From a checkpoint of a small transformer trained on Wikipedia: MLP 3072 tanh GELU, untied embeddings.
Each number is 128 + 32 x the weight over its row's rms, rounded and kept within 0 to 255. Layers, rows and columns count from 0. Numbers have three digits each. The size before them is the row's rms in percent of the matrix's.

# layer 12 MLP down (transposed), 3072x512, rms 0.194, rows 1896-2002, columns 320-383
093:129109038069073124118119225139091082085151093123080156117154155166130134138137115104130129155092090087056106136114093143135118115112181074150080161212116109096129172157075099159094093106034041
099:108114091140135140096118142158081136124081149181159113126164141126103132097110139145125109168060149082099196109103128145114144131135077165104101111076189062065132148121153106077084067115147029
099:150185093160121067167105139085104091074158121067117167150153163115193073167111190096173102097095111154133153086143103101135074134104221146100083111112148137110173105123161115142157123069117152
091:129110156111155125142116079119154089136106067211131126150064068146142088090156157158149130150066159157220191101140121148130118156151120173124111140101132150149169114151124087133095086097096104
107:082154178127103146110145131105142141033140111148065112182161129087157166154176119161084130173082105104180169107178122127112121173147100108052128148153148084135101156130088133102136111134147157
100:147105147141133065136070128147147126103139081109142120127092140141105149224116159108103188124127129117109142107172172103186140154141101206131135135155106148152108032145168093129146171117100156
104:120144121117139097093070178141098135136111121141112133105089124095114124132108113172105152146110124086137094175179127093077170103112126151101086092135172142156126126083145143139061071095130180
093:144112138179148198125146129144143120125112139108139147129121129095105199146134126142122162130067161206120080149151144206116110153163118067083127120154109160077072089098163142168060165199112108
112:188087097136106042069149181109117108150157088092146104168116172063141139194111124083155152126096117148091163153206143109103166100164126166115105117130151154094146107107106135165174102121131129
102:117101159153119161121164126161135123179094100137122179200167119109066056094086075133135178147147177097138102163105140093146103112161115101156092133126118139121144143095126194115129084141088143
105:089108157108055127113116117174162114110088119072169138150110113135166133111168159090143077116076126094095089143132135152179086070084101095111158153150109119160119077158152087111105090078138087
101:082142136122161110152128145170151104151019147160166143108179109159057197115081130097105067159070129077159156155088114114163143115157132155055116081202119118106119146110169177071106067111158112
094:052155172128129123090167105133082115070101200158140138099155140112114092235169081097156120063122076083085078111131085141162123122084129153076154117200144112113119168134139125170127100083157129
100:065145150114119170058095148112127148173102132097105069076132100140159119127140097099101083133147103107059150149063113166136173098134114131137131128165166169120076173100125149109079089088094146
099:131146166092138090124114101128121134103144150086162116167137115133112206139091107140134114168096112081119071081148223119069128105130115142150094119128147161137113135119170130107056058095153151
103:156124064142108176094107142164111127109150094083134119142125184062138138078153091148136115155055125108089099152100117169102139114135114123140143115115091124129105163168141198141145110154124115
094:132121136148125150106121125067121151118145146111168179107147110136117110162144116091136119119129162108153117119119082086138157173100146112186072149157155146124137197146161118141103102154132122
091:135200147101199136136125161159169124141134121049142162130106057164105059133108054113143093129158104111128131161167133088161085121176153101128059125130097150153128142043106141129120133118144114
107:104220128103133160177138124136095180126120101120103150116157146158145175112127174151122136148075078108120137072079167136105125056079147145112109136163138185087091129143112187122113148120117065
093:155170119153137177115109177135153137122122156075181134035143120119121137141145102103102155088141142086118178136135123156136115120163142107162131151160156048120146166115140109109101144091076107
099:130101223085081033094102143117159083120119187174098198119135109134091144087117171142091099161070137149115157129103127167102145177144128161129127162077163146081171146141121119099130098134112123
101:144114108083166110165122115113133166141092120080112116135105095158103124164137110151092124125123154113091108179156137200174111124108157165152129108128100150095175188097118140101094155120131143
102:121123134132095118108095177090089078131145150129100117131118111187088154161166160091155101103094127130115113119132103110141108113086126152113148126156104188089149179163109134172154109120102097
098:109092170092158171160203165093136111145181069127107094109125108143144140151116123124125096138126109064126115111115096121108155195105134143073113141148077136181119124099121128146170117116162082
109:103122160136162141170148158125159067119132168133135160142114140135132115120125146122134141118111156126082155181146144148140158075172147096112101197101110049144114107142201162084147065118114174
094:080154088102091117144067137134075127103158090140107090177103113165106125147141119116142115141101140125171162160125222118123141095091161152174130160128135150160141128120101096114155083123142083
106:098128179138089093131173135115114167138083076147173115138107132160158121085090109183138100109108155124156145159143135134152129189168127129122119133159092101112126068118146154126143129163171132
097:163169116133180083204098143107183153129097106115142153100142116087122176143115116151152136094139085075150131125110000126108157108124044118109130127190110120073127115156140106150164100157167156
101:129094109182139158134079089127121132173138085114137136143131129135114095105180092143142114086160143132098118169117123112158085117107110141119141124147131165129133152112157104126170118147168102
099:110148127093105117162111147119126151095122187233126117171138099099132085100111172164120136156085114161144146170156129093145130134161166142108104123122173143168096080103129142109115255138148087
094:177120147129114122078102135100168114104111136214099147114139120131098087157105130168190113133196082182161125140145077068189148143152102165099101125133125114144156206097105133132151102141064139
117:078134077106155170148117129072138138184135118123130131122115106196092066067096052148068090151185195113108113096120103152142152082112155197144145112138120107084128130112114015103112096198180144
097:153156132130106076177117154104110186101096100084107132164071120120093066086116117079136165135083136107126101092070141097109140146148105127039148109112111113121116114125136127183076160144088110
102:173097133095053119097113081151141103113096139179110177175178135088115107099094129107129128103154190149113148135135113104109127161101119124103117153101141177058136107175118091132129170131097131
093:057038095143134102116130131125113182079129134154123155189137076104134122127100084126182134157073102112137125141105027168150135113115115096120145145116138136053122097105096109132102130087155164
102:133125126155107132150135115118111092075159093130129094134084097115118142115132133050098160139121127120138118169099127136098075093175073116162162163152178133116209075165139129021132146135125178
104:124140090146081150089119133100150171112147149121125134099141086146162141115147081157137161085175171132054103217133113103112133144165069125161104151142165144136157112112124158152157120121126102
102:023118196120149173114145153120130077087140097123133104121163155074132110102150060133079174124169097107129115116184104136129137103089096136164106084090128112109093116113149100140096193105101077
110:088182118119082140119129146091131161118096093103111163059105145121139144169114144168033124108066168142154133108138176136124062162072155222156135100104104140147104125115095111113208115080151144
105:110162062189199123107108127137128094139089147124073150072114122115116099077100101178126114175154152158145115101114110161135124096102132068133139144180135145128107100113065108156100100103090110
095:121114156074131075087143127141096146101087137114106179112127159141172136185145134079088134134082075093135172075177145162103091188155131098081152081172059136112104164126098145077078116133111126
098:148130102086094101096018093100116148115093093172133110114156179154129074047094125139086145135102149160120170136112079177074106125134105076161156140163145132107129104172145083145138138164115189
106:128087142155104132158128131106162121116107148160182084140097115111136081128094114141104096077146203146132174100149151105137195132142148095141152148190134101148151144139149155139128107101107053
096:089176112092044134118113116069151109147151109114156102167157131091096121119156148084154107142134140126091186093149129136100140097097182107128126131118159080081161108068110150141178138134115114
101:079138163098149099123122123150096128135056084194088094200064201136090145077096137062164122121179148143128123119121081127095095207116139132115146125137124112135084106127140085159118119163105157
107:119117125149123180155179104154130109071126154104113096114132148222132119119124131159126148141127128082142110132108064092160100071169140134180122106101116151116041182159031087108159101156118106
097:101073101083112153165215130098123141138136128158107151188159140131123155143093107165102126122138098104129157149121130143170120157175061152119113118138121126134141088132136102078152098124119131
093:115146074125131164108091025141157156131156176210126085097172168133054141092092138062083101113078150114165167138149091139162166158136119102130117126106142153101129143113142069120142100190144102
094:109087132101131058098098203115098145102137132118114184052116105157113146116132120147117162091140096079102052159097128192124177103177147163100154167085120127173158114088125138165073108164136128
107:019180125112134130115088181146125158078147093147100105142160138138159126122088157203094116066119159119172144148121140149145114100135125132120098064095101105173178069124100177117137114149122168
098:112131140185088075121130119129160106055076099111113091106129107151161174172160140126138086081089159146097139146123103098122147180112134161103140116142115143120143075159104160120120100134190087
101:094149087164134139097082102091152142135051075149116113185146153061130129148121178158166114142167143154166143193148105085173117134174099156120108111164174115085156107077131118185121143112130160
093:111111136113143137092151098140075103202130096089110162150087108130102102087180118086103116126165064131151156178166139146102102155109125109107100115119133116118114111115106123146167196093154109
098:103132169081136115107093158089121149121121109135114130093136086143146119115106121121156109089106141130142131067108124089159087117133086149122134132112169168103103069064107128120102100181084084
106:119143085165128119093137124117148099080172067099120072176133133086065125118143160106105099140115161081084101094146098119098119125112067097146169175177167109203137143153109049148126099129105108
103:105113087078133160109087092093205162078157135131151166145143115141182154137059107169116060158086092133123156173175148108190152136116096111107161101143149154154064109105208170086133098108076098
114:145150093131173147141124132146107143152149129111100136102182137154143090188132107114100205131129109184171080115189157156085055125191132122159152071125140124090153227133080144175151167115186054
099:121159144093167122113105122148147102114101092083093182152136106131120100135070126086107221159131111107109073131154153087118062091141121100110180131168106163109085102131142169150206140105161162
105:075122123112131139157163094087081166122104139139107131130142085137197138157122121162124164052104121159135120095197161167129115185151094107166149134137137131156089159124168129078164158138097095
108:083093092099054099111122107197136145188095120083126127154138161091111149114062083118052118100150105143076133089158171169112089126166047138118080162112071124082133149146147173124113184064103096
091:173183079095169153103149121084119141186181137103144106084193078153114118137149077127117114113149177193152133165191130086112113149198108124144086104127109111194104150114150136071158162053133121
103:116118097066146116079148146078096046158082123077092148089138126098153160099139156094172097081127111137133112089135123141109140106133075071118126082093096121117103140162079104133120151094146103
092:071137113159097101098157055128155108146144133179156163119091134065164082130069133188133092147101049098151149151150150108108088114132113136131136145161077192173187130056167123137120060128107112
094:133106193149117127145158083176086118078101107093138129155078130083122090075073117140151124155082147163068102115160113150188123096102072129106130106106105111148071083102130140140108063105139117
094:162077152042109111145135134149119123114185081100158142176116059106160134122107113143158176177174128083131124177151128131095080120143076125165073157094088082042084109094107131083139080103146098
103:130143174162105076192166170152125119114133089095107081180126117189170163146142110152129068132114134142141121141068112110128096158130100146122149120131138124163135124145170075112157164148172051
093:074130194117140084054128174113173106138124139114091084119156118054162145112133120129133148089116092127139162143142147099139160135140134101119091101104126092159138124151170096088121116144080151
092:139087119132182128109098130136100170118119153100214113197054174186076173130112160097121129138070106124092145106160091102142182141120093110109156093182127138156166095098125201146116138166136170
102:154110149141134112187096141066096131111119153136117146106123102161098135165106136134086105077192084104170119131069109177148149125177165143176068135168115114151132156132196139154123072128093198
102:132128132113154130209105102131098133158151129114160143166146178099084104105120115171124167131129111201125140110117163094206095170094172143182123070125143235217109085109170162080139116137094137
102:113054082130195049127150137124163157124171163116135087098091110055104132112100106077153123087134146133131166082119112163137145115096151188131155123061123121136118141147125132121143107105134083
112:156123105129112147115080091127087161142137132114077147113156102071093111078158142144116114106174177177153115134085151115114133125116124160202103104074083099158100117068090131153121104152114111
108:140095131118088122105106129138190208118126124113074167121084101157124111132145138104114105115086079093078168079119136098132154098111126142144096184107184130129131105090121177209136179144134156
096:157180087172118112161067150131100124129199088108162148086098099058127088068118129062177120151167175112161155100120133103111205131127189119099131133121153153069089130112189168138161056133140172
110:192161154166134178115179077115123085195149138138091130131190129174135136123124173119093107127105084098105118147104103149108136127143143118083168121116169095119102115067165156108118110075130134
099:132107193123139161144089124184149118173090112138143146111116085098176121103083157196107152110108077126083147118137138122143116127104140123168143123082178130095122154121110158143103144112142152
096:130147120073108137108079149082077159091105082146108054111106197079072138085168184115112110151108121136154192119132121114101161119077141094147081143177092189104117114093108103158130069154085134
097:165076114153171149132061117132057067137122079160125109110173131140161101067126109142140140136143089118137101159163101114124077156177160111153143122106111088167137113119172102138087063112138143
103:156124172142145025112139119130062106114074137124104132116139155162162114102107142146086144085119172109156114131090113106168084076123099071137175160156156188156187139150112117197111177190144147
108:150157113099147057090122115154085161155124144095158150102130110106059089163053088134150174188111200115093115083083116096121135118077095142136089165158132112153108116158125091054086131071143078
098:136086107111133128114103109120136079117118174143187145188113186120142148128147143137140098145205144116122109214162150111121132178129153105162173171062118163173145109170146202148138169102127131
116:174071152148150095109060122128089183141097109100160135127139130114140072168163090118115087129123116089095163083174123134164134146108088070155115093143134135142146133111057115164142079148152134
109:136065123117139142105118108149101121156118090087097114164209099123125163108099115132110126124174121148091171157182105131141085100110098119076118175118136154152203176196164084106127133164091092
091:118082085186159106147178155045075086042085168130152095185160135121099160062180110167117150150049143146144100140104151102171073156107156151085154099152109132092127148164157121100041152156133144
100:050184074132186200061104135159129094138105154149124050117107116171128099098143104103088113141188096177125166071132155127121126152098203136192112131151122107103113112151143095138115156123115165
103:128106146103081135107116151170163056159049203080152088166126128118164140068065146142134159159115147133136127070083138099123138107098105127117130126159124127123074133147117129156141104075120168
105:180090136079100080143157184108135084078082085161098100103110080114157127086111130101146104144150160131092156157101155170078205125117121082094158116074095155142158124088160102118113085182145138
106:145173150126111127140099119071118177158120133128082076169134202117104143187161132093192111111117130107065100178144114129152121102137183108115171144128138118143097137115129121098139115075133118
095:114120128143161099114098120116097095148137127149168163086160191123137140129104133139152164176135069125106103070096137101081189160131211141101084081112155112123114112116077144137060111099145083
093:160150151074175087122087123137067122178135134165195131174102110130117142129114102088095139124159153086153120159092110106142172136156116130162142085100135143120111152119123123123049174129167105
088:106116090148100183138149101144141120149094127082100075117132103118120111137080192169138124136136160075151132163194118097181142131096141126124133059093121162118169127172155120138138105075106176
103:102109185099206118074157081117167142175174136102086098115157163120114095185114114098133192102156070119070071121114143117126134074200098110068182088133081091099122100108142130166164104159092117
096:130107116114134091038192156094139119139099127107103171117141160139098119170127146103164169119149094131154119083115082119173090069182127106121105112124137151144090075137130102100101162115161102
102:121143145085073131119130088102073116108078095151162168106141133130089152136103102128114148143128162219084158126137075112100156088107193067088182067110167098192156087140076166082156159115146108
096:115114089099140121153147107182077107212103164117132063122074121135138182122152115091104171123115168099143130110117106162160145140142148104111110107125167166140183143141055112149100109125180135
108:114143173153178144119095148093077085078105196104131108111123141129155118133131112092131097147176160141139169123144103137120075142091128109134183103137178088159106138120145084139110119180147142
099:077162165119092140087119116101153113103117156141099074192125059100134150120124084114099137111092129132137085092103147124161095058158076083093094098134127091190163056115147125119117122086091075
106:163175101127097022095102117089126130111108090102116099141074138159073124157155090114112037125144094143163156145121063126109138168130085149108167113093128110149160150138121171147134104096152105
099:109095061125105131126108109111089019122100070135095093130076107127085104084161149186119174178088163164156157121094078115119116085090065133154167151106119122162161087163104119113123130123081139
094:128102160146115154145091117106109132140109119156120108144149144119145134135118115051096108129129124095049133155121178102050101140114108109143150172086072104122124070097195136132114148150117147
096:129149137114166154152118212112140077140123122140127151111175158113160175184170112168135083095132148143112138162130141094103073123178156143148151108176109118129087061146142189143135186087170071
103:121145095143148070142091098117151162163107126167109197144119147205180088142140117105121163128111131186092166132106160135150130100123117107098131114127098068159134139166159125155152165100082177
091:146154179099141135195162102086162155077036079099114117127074169171116146153119146094153142098078157131097091182158122148098126078162109147113149065101155117135080144129107161161172103135117167
104:096154147116122207078131126106114087079140122120125097105140059136120121120094068101141132092107152140102128143098193138055094083153114149129116136109093121141169169076128151100069115134180084
103:141176141186141138079115126098176160127089060090157099139159132077065181071098101074100117100145147099127107109129175163083105145076120125122168168118149166125130144138116119123165166120108143
101:092128156132096146139127148106133159193090159125082144076127078100174149105128142142115117117072110120106101161057090117151120128167155088162144154103120110142138137145155175104184138120143186
097:142144138070134138127106108206104120064128091121140129152150147147116106127133150156149143158112121128065146082100129168078135212201139128097127057098134137115084136126099104182099127165153099
# layer 12 MLP up, 3072x512, rms 0.119, rows 1897-2003, columns 320-383
098:120136107166164162069107105163168091102079214121163109116149089139116194146207164089139091067155109100096087144126144147140183124134141132177124123120111143111170115127094163129152114103075105
095:109131125141159095075176166112140140132123157136132168102189147075138133116171143141155107093154139185108130119109111127080100153088142190080159105142153217150094142207177062127145108051113095
102:216136074139148115142133144100103168114101114082155150091180143148119120143096118172112141097127095150152150104071090135070129063082146169136090150082179164128109144075131100142136116202113210
099:098143154077121186135108157114151117135203162092088161165162162130092139147143086095161136131126115163160161129088115132106115127145144124172162096180118113154177070043105094145157153135123202
105:100063181124151139126135141157140170161136135139174112150116163109137139066140116174143175185139142116156161169146119117112116138097163137147165110106118181098067102127114149120119163162091072
099:107112084172126140201165061091179175158078122161140151155111112152117162196141135150128156110165122125087146119177109133133164114115102088158134124103115194087222142099084124147172169141137119
088:122180157037114132129158094134137131107173082148171075115161138147133131143168111158101163151174054124205146063110179109127121130168122159099114115085121142155114102158083132096183127101102122
104:100170143129139159109113088070162098163089088159102156152097099162155169161098080166102107090099094117125092156126175139111128156096143116136143120079143144111119109162099157126128122136134171
093:067155145119142123106152179147183112121147072172173097129145046108185099140081117104131153138072135121152096139108121087143178139130075125109169100110172113116091153199097127131081123128131185
105:113143074083120140133172158103148134080145121166137142163151106148103091114094142135097147069096161130169127139077091050178136084119126161178149117133165178182118078085134171019169123110192125
097:101123145150088168194138132148174139119101123152184125107137155117074144102118096134153125139131113154114134085147153116156107136087067078156161160202126092102119109114101108139145137106171110
100:114089138153160115168174145162075108161095116093063128115109116075151109067174098091049090224147111163131137092148125146111126078116089140141114145148117145162098082118111116127135145133066134
099:104122130176158131108146125134076128187070197132114120110075133131117131168137113147111115114126140125063144127132129141150093120154100212144152111039194112119139123125113098069162077169073109
101:132107155149179145186193112085206141153147074107134097104125150120088088149101082123096161078120140086148196103160140104189131158053125124109148120105114115160224080129125080128130113112123177
097:147164148106155184123153145104126085179161128109150150121104092134082062081119169123157088131137147146110143135120188117151096117095142139182061095169127155094097171134131124095181086118141149
089:182144161152159102051130054100148143166141091132140130129114102099116127117118066170101181105138134103127106127146119179132110100083136255077158138106125121162164165155123173146180136107126099
086:170123160083144171119135144082185110137170143175135096124135143084158068180183150066097115104165137169134162173117123183149146132114190145154105130208115092088165144076091172201112128130108141
106:161097157115103103139084096158126169153120125169185192115125101126148156142174103119121193126080113064112115138096152079093144162132092146081178152115168114087068127130169196183124127135126142
093:133040138126139145118115103154073104095081120121098081203110116210154082120141176134179152107147074098122168112169131119117173090040113159092121096105125091183171104135109150141133150108091139
107:086095092140089136101170105140184156122128105139127098144144161091163172192129100078158153153110110151144121121097132167122174086090115141078154158101130198127129088090105103145143099145173085
099:095121121132102205136133159139085097106096159130127137140166108177166116161137208155119093157158094148121139089115176146128094144077127124107118134113148041088147098090120064090164118120163153
102:119085126153122159137137103137087136108142091147090169100112100111078157107094168212152073134180203106134117138102130153115084081135143105104137152136104163139080198162068138116141138124107097
090:172118183144094152060150113130120156083165198123118181158169096166106166151092148072094136167123155139143156175090201169108117142090137161086123119114156148100107186118123152126124074107117130
103:130095122117102116186125136123140132131097109116123176154085156105123113102149108125190111142097092166154170061121136169143095194164083168059077081091098075139104112114149129163177151093181088
092:117123211079156172136126170117170140104135088163124154105147156141113106190136135120137120172189115135069128070093147120118165168088125111138134098121133150150132181084144137150098175110180096
099:125125126175191106121087100189095138179153114121191120115173163103106164203150120101191099115119082152180134089250149123164101137148174114198129146130109135097099086147092080152101163168100141
094:162078146167128124117102183184153110139095126077171124148130118120092114078103161133137092154137110151090124102149101143114106133160107147174126126163087140139116096106074104158128120172090137
094:100111099105209129101083098128110126103081145174226150157090130160073075104083074132160118113095102149111154141140133122111142129080091127167125130117224137136131133082177150110165081120066109
106:104136099087130130057148103070162118168169157104139143129137143081084126110095180110138126151123127128170080080155129139137143093108144134153100166083141100076093147122127127136151178151134123
096:103118103112184118170158095106140108141212110146141180133148154169147094096082103134146112138119131072086149145158134124113086189121157068147138141134105110150120098166166158106140159113153146
113:100090142105179087078074138121158140171149122079162068076084109182077141159182105107158106092156174108180144152128160099116132093121144176108164167119125123154101095060138080120125098185146142
100:164070124177126165148096136122132199091105128095162108141124124115162086102145150165128145126114150154144064113128145103090121115147080138168127143104170124139104087140122111115116154164206117
100:142100153106167217150138106105107182190130135148185212105139192199141128121107125111118184127159129118129119147137111101087146083120155158145115180095114121086117123171067080139120123090044093
087:140135183130130154120132144172102111096139099167187089080107130119115086118145110124114097180191091133111133066069138141143162131111170148103106096098122162130102146138092048120017112129149076
101:102184175142166170123098103150088136132141121109148178147156104156144152145111145130142114139103118051137072138102115108110133070138143136146166170132117073107150125106105140104102210061135173
100:125106112105175139137113130179130146170134136144145090106120183187159094158102129095158150170137170137013188165147175131074131080074107125113082121152143131130128117113145159154115131171109121
098:176115131181150110131124109108139104107113082147091114169045091171059128133133140148171112138124138170109125108127160161154131113144141168103095141128095129148073100158103160126168115134093105
097:133171140143140100149144185061148111154075082123126151087118113126121204147127147085115074106114223095114123131174110091146090083120111066151126091126137145156163135145116128142089088148129130
094:105116098130144139129163091102138096108107134087139102097150029100143108150198105192107183079146085129154088173167147149145094110092138106082182142105175182115115143091111175089124050062083091
099:135165160077093134135125112194111117126124179130146132144124133124083092110109139115131166135168132143109082114094109122139162105197080120141150113140145142126062132108095131136133126176126086
098:114137117128110152111162121176072123171200111132160170175148051102164168181039132098113116150069128091067156200136147090159139085166102133126103147050164112168083153140091122128152150146107123
101:144164166140160112092131098113130104091092171141062091130185125162191151132118141124144181108137102140114111112146140123113167098046129096090111153185088155129146069137128118204117112081152168
095:103082098146180149153166104106131130126116115085115128121082085141141159084181145144112140106088137164123147102097164127156108185139122144139105102136160142143103095224076145091150064174119136
104:146154108053076095156117108176125108131076120148131119135103140141127099089123072133118081145130109159166091160117127190166102131170122138137126101198125071145141158132127148144177138152144197
105:139125125130107098124109038128130116115112094095103168061052101189102151098101147135071122118087154145127151157180163176091127113165086117069114077144070113164130098189115092105122151128134099
091:155084076101131133089121121128072051156137079147181093126137086158127149126098099054172140185116146169125131140059160129138077154105159143086156100073124062151141135122113155094168093123108115
094:080093155097085115170096117139121132144128120125131062139129107043105067071135137150122112164125148094154097086166151182165136136076121093115149156067106095127131142100108163061147129120199082
094:111118144107126127186197104141162092135099181148128137095142116178107145139162126141110139159151136110120068113148141085121150156106141148079089166085171139140090121115149147092186083157137105
110:109125154172149094158180118133159157136129149104144140114122128136125115151148117063109084135120143073201126168098120142138155064139141115139126173142145163163131140122059158143107103146119153
098:164033140085133135074156105157139140130137165162151133108123165135131119139184129108135090187132163077094123145127154122161160033133066166098186122119159131134096102157140108123112075130095097
091:182097150114143121128142124088127101158143151109153101126108088115186118060122109085137068122165023170156085158144157073087162159064142100133086169091103163169175142166144092164129170234132124
098:106174131164121158150114119132129225082097179156128082148156128138092158127095186151121187117120205071114062118148143106091109088153146094091176213121169061163124169120124120106093108129058134
106:123095168123153106174162120108135122111182066137057166132129128179105135140172084137136098091112145104127168150129188107122120072092118148110136103115113101121158131100118143165110106049072144
103:152158169165146095135170119081105109112157088078135141163132140122129089109115172143166068089152163132092055091130133160201147049087133167114145155143143195141112131111115130186111128119141106
101:118122044066106099097161142103134109106112083105106144074104166153155139091062180127093167148177115121085139166062158150107146111090138144149128167146132107133122168082142131120135142120162104
103:133175160145119109152174083108129120127087100181056146089131127157176112115096163132125153143139094132069145124134138125114124098143110126099139133103114115146107062126111170082142137124159159
091:139140130147074091142105167113086122142047122147137103122102136150115155110119132209122179201149155091123125117130134141101124077095211144168079122102132081143172136161111106134154133120124189
106:058120093161191120162147091109165129112139142155145049159118147104191192156129159114136112100163116102121115131127221103107101135134153124155144172143163139074113120118170212110171103126133122
102:142140146132158169127133157145144106142090135132149139172169135156079125153093135092087160078140162107155142088108148144104140097108093155092158073140114128138114156112081059170190164178084093
093:067117142118109151140139145157086104089108171110170172048109103103113163143149118156091110102135083114104121165096165135098124148118178182132161103161095107157100074142125126123130118122129104
096:138107100100131118123150113159166147126085123095113116107113146144150153164176165158099211160178100189156142208150151118134177157128104083058093107159127117108129094155114092136061200103137125
099:175106155117197122100155133118105158193181123153134056149122140099160095141196112116120142104172160105201067148163135143124142122117111118146136081111105156107092095137142177128199150140114131
097:195139149187160133118079094100130166077090146123168212135104130096132167112163103104100135142173129127081158077085176142069204119140148096163126150119134156149129194159098108134084091103125118
098:118120141094126108153100108153154129158096126103116068092108140079192118127122138120112077076089069181130080163074158089119126074166207154068208080145150145168136166165159161157093130089163090
104:147197126133164164141142090106063164144138166134134145121170091140183208123147156151132109152171093118153111115071123124078143094081126072097123145193143071112077123179104125126090125123171146
101:155160096128157143129159059079079115088154101148167135072080060145089153106134116087070205150106138128142078127133149186112145100088117171123119103157169117125145144100127123104158135107122131
097:123091088128093141145138146120116116152096104145147127133091089168173118115113100116109123134136090240133160183171115099164099090154070115148131163151170125119126093119156156159153130156186121
102:109140159193130145175156137111135167147181140061116097154142126119137073120102108126122148142116151102159165122192134112104113103095096197134168095098140122096163128040150200129132133066111158
105:129151122171101124154035118112132101127131157118049116128096074122105150151137125119158140088157157078162094121116172073138128119104126202127110121099075159126094093143091117082117124126154078
106:152084106074147140099152147098152085155179161159135108092094138201155150164176101222141153109124077076117070098122120159090141154142156149171143095141105077133095123135118153128089115152155162
128:132129126101117173165177112198106106138139126173146129150127121082161079113121170154132181210180161188135115170144081117110165136135141161114113116066141086142120149171170088179111132127113133
101:162145172143093192100138077100138176103124155186212197168123093106139147138157132138186144098167107111182116108170171077070100104106082159099138135134136147069117147164141078136117168150110086
101:109168136124124141089164149173118202106137164125091142087116108151147145147104113083071132108111121082091115084099101123116157199157134133107110117177069138170088152104138148118182105126151115
107:160138129161182138163144130037140136132145077087155158062125126104155116095153146107142179123121124104111143125147133112113141054101093103194128158136136098124146075195130097139194095105121203
098:110121165096178101134168162088138151126109118107211112120132142145124140128096147100129132118148176117107133155121097138174139108178138169109188178144110103115150201148115162111100129115115185
092:180141133104102131115136142160096134167145119125170185101094143121100160087098163093153211091094161117157151082091153192129150121091158168124147214109117155139114114139159165133128125149095172
097:202146128060109113170140109142092133156095141111131146145181118077132166154145084180107170210097156185157185107128138109123148108078152106115106108137143161152142112148128088152118168115114197
099:084083127079085148167087125154121183088157111123178183136108161155092157095168154122135093139171084098156135171127143123120153122163114080113115109174101097095131106119111122114181094154119191
101:164129154099089185121100074134156088099146129132132128139173094147094154176102057129156147122135103145129058097137039103172096117128153127132109125140117115121140113074153170122093148150160103
099:189146111152140147169114101134143155095120120094123109090074112083143130155092152136097111062181092127124139107069172159099125137085092114111156127052107138088125139103118065105066129148134100
135:156149117070142123113111146138018113109132057123204160120098144097180167084107169116111127154150146093174127127129120071105143159132142160080143116107094159125078086148076062117195097119189120
104:100097163071085137100108121138186174143109103068095164070143153124165138104122174119117126166135092162157098135138134138150074092136097101161114067130119176102067149135134109120091142072164151
090:187118176122122117108089175155163068145165156119114088155115123106099193172146086160119170101097143085191159071206151095142150146184127137156173106130127093127098100132122093158088097087060110
101:096111085106178128144124113205120137137105104119124129163117147086132154110154140078088129139147115181160162156062165082092156135153143082154104104148144126155186117167116151137178082099151070
098:115039086131174150172166116153141139136122151179148172130109200089099147046150076164125123117147163137220138130093050122111132123157128119127130119141139144118094117090173116148149136136135149
105:099136094107098158135183146097073118115077120122124072117126132115222105142150181074117106128164181115116177124062162165082151134139110111183176138124123139105129151195112136102113132185149136
107:095065170129120142112132088106098097108122120093137136105125124162138160247166184106142110164123126134121155092048181133124114105091084082171136183178149132138151130081105188102144141129070087
098:124101104159125147097152198141144123075066131170117103141166142159118129201149099124166160118135106139183111110121107120151152123111124101186143182091125091141106124105116056184119090200121155
091:085122125109146110087141095188091123059120201084179140171099113146056128108116113082113153108114088122111116165168141096057122108106124163125104117124176122180107181122070123131179158123133094
096:169163107127144115111113152133120109129117122099133130119138134164082102071146129149154130217126136100122159073133119179137070126149140130150153123168143113082115142112111122071075154176135083
108:094194101112119085114160136109085073077123169129151079114114128111089112168156131073154208100101157206119115119096140122143120121137087078113168115094196098169129121163117100077141181132116095
101:111122113084171126205175117179146149101117156179075113080108132109166100138143115087010114100116114151125090165132129071139129168160085075165155116142176157115138165193117161123098136096136070
094:108103109082161104173113114142098087105142164090114150113166171138110083106096145108109139070121164156054158097061105138079110088140083164093117156116177126142043108138164076070128138143165144
109:191157193184120164114155134139180168053135113160081095145146126132166133137144146134164130077190126128126148141134116100138138140162062142154160169112129107099111132113110160129141165111130168
109:076136125043137157124154152102087079038127100153158133099133121122172089176159163127147119148072130178103123142121134078115115113122134106161135100157135118142098139202110111096116123158142085
101:097111127074135077155120147173120133173142144106148093076119139167158128114097062185081134116085165119122182117150122104106109113108119154154102123089108103125109101127186164178114225127136150
100:111070131116072161169099133096093111114103129107176114164180120143177100066089096143158091137125093143137157168116119156147117106179159127160167172166163095079100173132154109105126168150149093
099:129093164119174111120141163094126142147142156121074104178167097187110131133081144158110141186103124102115080154093139137073103116194145119118071149145153162125161190149095123170100115123166160
096:071102155107129112150164139120087100158154114105128141134123179113123155046131123140151033174156141132147135109156155150186127115119196124150107114099091123155051126153168120173133091131152127
101:145149126144089117153144085203122126097115051126141099078121130108156102082069152161118114058150085070134126140106116121124140174196119143171137154144174125128140065178120101145141162170097113
099:128122168094157112123094104129238126138155136128140101115101093137113113152143101172140126129116132142096140142127113118122133095127128103152116169185120147112127148131096143114146150107145055
090:124056182165163150079100139129125067101119097103198064078128133104139087105107047143114131182101051204110091105105123102155097105101176156077170144146102154073092133147123094147128142123187100
114:127089091087165127105122118178103119181122113110115144172126108065163138160144071107140144050111163091094158121045161081116125108132144077128186127088164188155144181115129145156141144172121192
099:140143125119122118148074102093110102113134190203065128094153142169228122137109121127104127097126084092125126171108111136078110119151172170144152163177102198167105166134085103111200169122150110
100:135088164150156148167152074124073109152104126091088113140119106164120115133082138054110177150088138104100098112139164135080148109129110147165153120110109102139113093095100107077074162084113143
092:141110105125124170255110104193064123112139087125164164153150082147108120130139141076100082113081149098142157166156126133106128171100145140138119097153068101161120183168113104124111105067141081
101:090118149120156110149133129155160179124143123155120154113128152184179163176137078125108148089117169122103136108145178137174137117168127182119147159160119129112136074161064131176152135162088129